Weights of a small transformer language model: 12 layers, biases on query, key and value.
Each number is 200 + 30 x the weight over its row's rms, rounded and kept within 0 to 999. Layers, rows and columns count from 0. The size before them is the row's rms in percent of the matrix's.

# layer 6 MLP down, 128x512, rms 0.115, rows 110-127, columns 384-511
099,193,189,221,127,257,188,237,201,206,205,197,160,135,175,150,152,202,228,201,132,150,189,162,176,188,226,151,233,227,210,241,150,168,196,230,201,178,171,179,208,169,215,209,202,188,193,180,212,244,206,252,215,191,187,174,227,240,250,209,203,221,206,191,209,192,192,191,204,134,212,233,199,196,101,194,208,180,175,192,152,203,246,212,220,184,170,166,197,180,221,206,160,204,177,178,207,136,179,181,178,155,186,206,194,215,205,219,160,170,208,191,169,211,290,204,209,204,255,208,180,231,195,191,148,237,206,173,161
100,161,212,213,184,191,175,169,172,197,228,208,195,164,157,155,151,196,151,216,185,267,149,157,176,181,225,194,172,226,242,195,177,226,167,209,208,265,180,236,270,185,150,174,197,207,160,266,202,219,218,212,223,201,213,236,200,251,141,240,211,203,220,220,250,204,196,199,125,183,190,218,197,244,201,215,261,210,219,245,213,226,214,158,195,243,165,198,170,196,213,194,131,179,176,165,185,234,199,221,192,244,165,192,222,172,183,157,230,209,147,174,195,169,225,169,184,183,220,220,208,222,223,210,198,149,199,147,227
099,154,200,222,197,225,153,230,161,175,173,217,229,251,178,209,186,188,161,204,70,200,206,190,209,158,226,175,198,193,175,202,208,220,196,157,155,182,237,189,170,173,215,156,167,224,285,197,194,163,212,219,233,192,258,171,225,169,223,166,187,201,171,242,182,177,226,198,192,237,193,222,167,269,209,165,180,200,197,211,224,181,195,204,168,172,189,173,220,261,208,238,162,194,207,233,186,190,203,229,168,217,224,192,255,224,197,198,183,230,198,177,202,244,206,131,165,142,248,208,125,208,238,172,176,196,225,187,247
092,179,199,232,202,189,190,195,225,233,220,235,239,251,218,218,223,231,191,145,267,175,204,171,195,187,265,152,217,155,161,184,217,229,188,199,224,198,234,139,172,181,200,221,187,206,195,233,211,225,238,224,191,221,253,236,180,217,215,237,247,161,199,234,226,181,185,142,140,220,190,199,246,218,227,200,183,192,212,219,176,153,216,196,205,216,137,208,202,185,192,182,260,202,190,168,197,260,204,178,220,181,167,155,193,208,206,221,162,214,219,131,205,174,196,136,233,216,217,205,156,249,210,220,224,234,127,265,188
169,205,183,244,227,212,221,185,181,190,205,185,211,176,170,192,186,229,180,237,153,180,182,202,176,232,197,213,197,186,200,171,190,207,231,177,155,195,202,185,114,145,169,194,226,157,194,259,172,203,254,214,206,207,174,218,203,184,222,241,214,160,202,184,140,231,203,246,175,178,183,274,239,194,177,162,232,196,219,146,199,216,149,187,222,191,191,221,280,185,217,187,189,194,184,195,244,200,196,201,254,180,220,189,177,207,198,190,191,149,248,187,96,212,235,152,195,187,180,121,203,208,169,161,187,184,260,190,234
096,215,185,217,214,223,166,215,190,182,215,189,192,214,210,186,211,204,216,205,219,223,247,186,190,190,215,224,223,190,185,188,195,222,207,208,211,171,204,231,218,195,186,161,227,175,183,175,190,230,278,242,211,266,161,195,212,236,136,135,177,188,217,184,184,214,254,198,188,167,230,181,236,208,189,194,225,197,220,227,198,288,193,187,183,190,204,217,180,176,241,210,185,196,169,218,204,142,237,200,173,176,174,211,213,204,139,138,228,227,180,184,160,177,148,217,217,188,163,220,165,217,185,218,125,173,256,226,166
095,160,222,137,183,173,232,220,257,177,174,204,207,209,160,176,166,193,249,195,229,206,188,196,180,228,182,127,192,174,169,212,167,290,236,199,235,199,197,180,263,217,192,206,208,181,207,194,171,195,195,196,218,202,231,156,268,188,194,165,179,187,207,185,225,212,247,250,247,218,213,260,214,234,256,209,189,198,151,234,159,252,185,209,209,261,191,218,243,237,211,168,221,147,184,201,204,195,232,217,148,160,217,233,201,176,218,231,271,220,208,202,200,248,205,215,259,191,278,209,118,251,178,215,243,149,166,159,243
093,261,225,206,192,182,221,215,211,187,192,183,195,220,151,225,206,254,223,180,231,195,111,175,209,188,170,224,206,166,188,235,147,200,259,247,191,183,188,179,152,185,243,230,195,181,188,240,234,192,201,224,225,164,198,231,183,272,183,170,205,200,204,198,175,178,210,241,245,265,204,205,215,192,200,191,182,164,189,239,190,211,154,183,177,174,212,183,235,193,187,232,231,253,143,199,160,194,228,194,237,142,205,129,214,223,210,228,231,253,219,178,273,241,205,155,255,189,170,280,194,242,201,149,267,221,181,193,155
111,219,188,182,208,245,176,193,235,142,177,217,167,181,206,211,192,174,187,215,193,182,264,204,170,186,211,163,184,209,191,253,194,217,209,209,201,219,237,200,238,255,149,206,175,270,223,208,215,210,185,183,261,252,208,182,181,145,208,225,175,169,184,249,231,209,215,210,212,195,239,218,202,144,206,202,205,181,205,153,162,201,247,216,194,186,228,198,145,196,242,238,230,155,181,193,221,217,191,230,199,192,162,219,248,241,225,236,223,164,230,222,217,223,167,193,203,164,225,140,224,245,182,171,254,208,167,223,157
093,207,196,191,177,183,194,235,200,203,166,229,181,144,198,198,184,165,204,207,251,170,203,204,292,205,204,180,172,214,167,190,200,145,219,154,167,240,183,176,215,174,180,169,182,274,196,197,217,180,200,232,167,189,171,227,208,180,200,240,178,179,133,204,214,200,214,247,202,200,219,185,239,214,231,202,228,174,243,237,203,203,205,201,152,154,205,205,206,243,203,172,235,239,212,207,265,212,259,196,199,187,185,187,128,215,282,209,194,232,163,234,233,217,242,222,228,200,197,240,231,194,214,236,201,122,206,202,163
099,262,201,226,218,180,191,145,196,159,211,186,200,238,212,205,204,223,216,261,235,196,199,190,163,214,187,221,202,206,185,165,207,115,172,226,205,193,140,208,216,212,195,200,245,182,167,216,248,178,171,189,184,211,207,206,244,193,142,241,221,175,187,189,169,197,136,187,250,191,176,234,223,194,227,225,186,190,174,217,240,190,158,163,176,237,186,217,194,211,205,196,211,213,221,214,216,256,212,260,212,196,165,221,204,190,251,196,189,163,250,133,188,216,205,159,224,228,183,264,174,164,162,186,168,223,230,144,236
098,177,190,249,163,231,196,186,152,190,186,146,260,227,185,264,206,220,203,191,184,181,238,219,215,223,173,247,253,159,215,212,188,172,209,214,155,226,154,183,180,202,215,207,202,179,204,201,221,168,243,179,228,259,229,208,218,186,199,169,191,153,217,191,132,179,165,229,192,186,170,194,221,224,192,167,213,205,202,245,201,222,233,254,166,162,172,217,209,178,173,212,181,146,229,181,227,146,199,212,157,194,238,184,196,183,205,233,215,204,204,194,199,200,240,200,236,154,161,162,232,226,202,157,169,151,215,191,209
106,186,214,209,173,185,202,220,172,238,214,255,264,172,219,218,163,169,227,142,214,263,196,207,195,180,192,194,217,208,175,203,175,216,156,236,172,213,248,118,184,142,224,184,198,175,187,191,152,164,237,137,232,178,259,213,229,215,155,183,209,246,256,177,182,234,192,197,194,178,205,221,171,244,239,175,153,235,202,222,194,218,227,239,263,210,197,190,223,240,228,200,215,198,184,243,237,187,190,209,164,201,208,183,249,165,184,225,204,198,206,193,222,187,177,217,189,194,201,172,175,206,239,204,187,211,247,200,190
097,209,244,222,162,185,207,163,173,222,184,218,220,176,201,225,236,228,215,175,212,185,221,200,134,222,228,197,227,195,190,187,172,182,205,191,237,142,193,198,229,239,185,158,249,186,171,209,173,158,189,245,198,193,214,203,210,217,215,215,234,179,214,187,192,182,227,232,177,219,198,196,207,224,194,248,221,231,214,176,171,165,229,178,188,172,247,228,165,193,169,280,154,228,160,200,178,205,251,198,160,188,171,255,197,212,141,189,189,158,181,178,235,156,206,158,226,203,189,210,197,217,211,221,191,223,184,200,218
097,222,184,188,276,251,193,218,174,207,204,246,188,166,205,210,204,234,188,173,228,182,167,246,138,168,212,186,225,204,184,192,217,133,138,173,202,225,240,176,180,146,179,185,141,192,191,206,218,178,206,155,187,223,156,249,250,204,199,185,194,211,200,242,224,160,211,189,255,193,253,209,172,204,197,229,168,205,211,233,190,197,203,195,219,211,242,173,178,191,233,176,207,204,242,187,213,157,159,172,157,271,290,219,191,204,203,151,198,149,169,186,208,210,233,205,249,182,210,216,197,205,228,250,197,201,153,232,198
098,209,201,168,187,181,199,178,220,213,231,151,226,161,152,226,225,265,225,237,242,238,199,220,192,152,180,184,129,174,221,192,161,209,189,236,212,190,220,177,187,197,189,233,165,239,109,180,245,191,191,178,220,222,203,198,213,251,178,251,221,182,172,108,191,165,207,185,214,217,220,228,186,194,199,176,180,230,233,221,191,220,172,228,178,250,261,141,187,176,228,180,163,235,218,200,198,204,224,221,198,169,250,195,198,254,212,161,222,221,117,189,201,171,176,180,162,170,199,143,190,167,220,185,243,238,293,203,197
096,263,164,167,230,213,124,246,234,160,202,207,263,195,203,181,210,189,192,181,213,257,247,211,209,149,256,214,190,246,242,217,223,238,237,159,235,210,169,209,198,189,199,183,203,203,183,204,122,241,176,180,232,211,220,193,174,210,213,212,206,258,173,201,180,213,188,185,222,168,183,211,156,167,191,211,232,237,155,140,165,211,193,255,191,223,209,197,178,235,204,154,188,228,173,113,168,195,207,187,214,194,186,198,252,214,158,128,192,197,261,199,187,180,208,161,202,260,165,188,190,239,196,202,214,177,178,211,213
092,199,176,220,174,184,216,221,203,219,194,191,133,165,172,248,208,222,230,170,186,222,201,209,193,210,208,216,174,175,179,151,225,176,188,191,210,239,266,203,188,186,184,248,205,173,203,210,172,171,245,162,220,181,245,205,180,137,185,294,178,208,216,161,147,218,218,164,224,172,117,195,270,192,200,205,235,189,165,182,205,170,203,187,207,202,240,178,189,168,149,154,281,213,153,224,132,194,168,224,197,181,218,192,225,180,189,168,165,216,238,229,196,177,208,160,190,149,185,191,255,201,241,224,192,196,187,219,181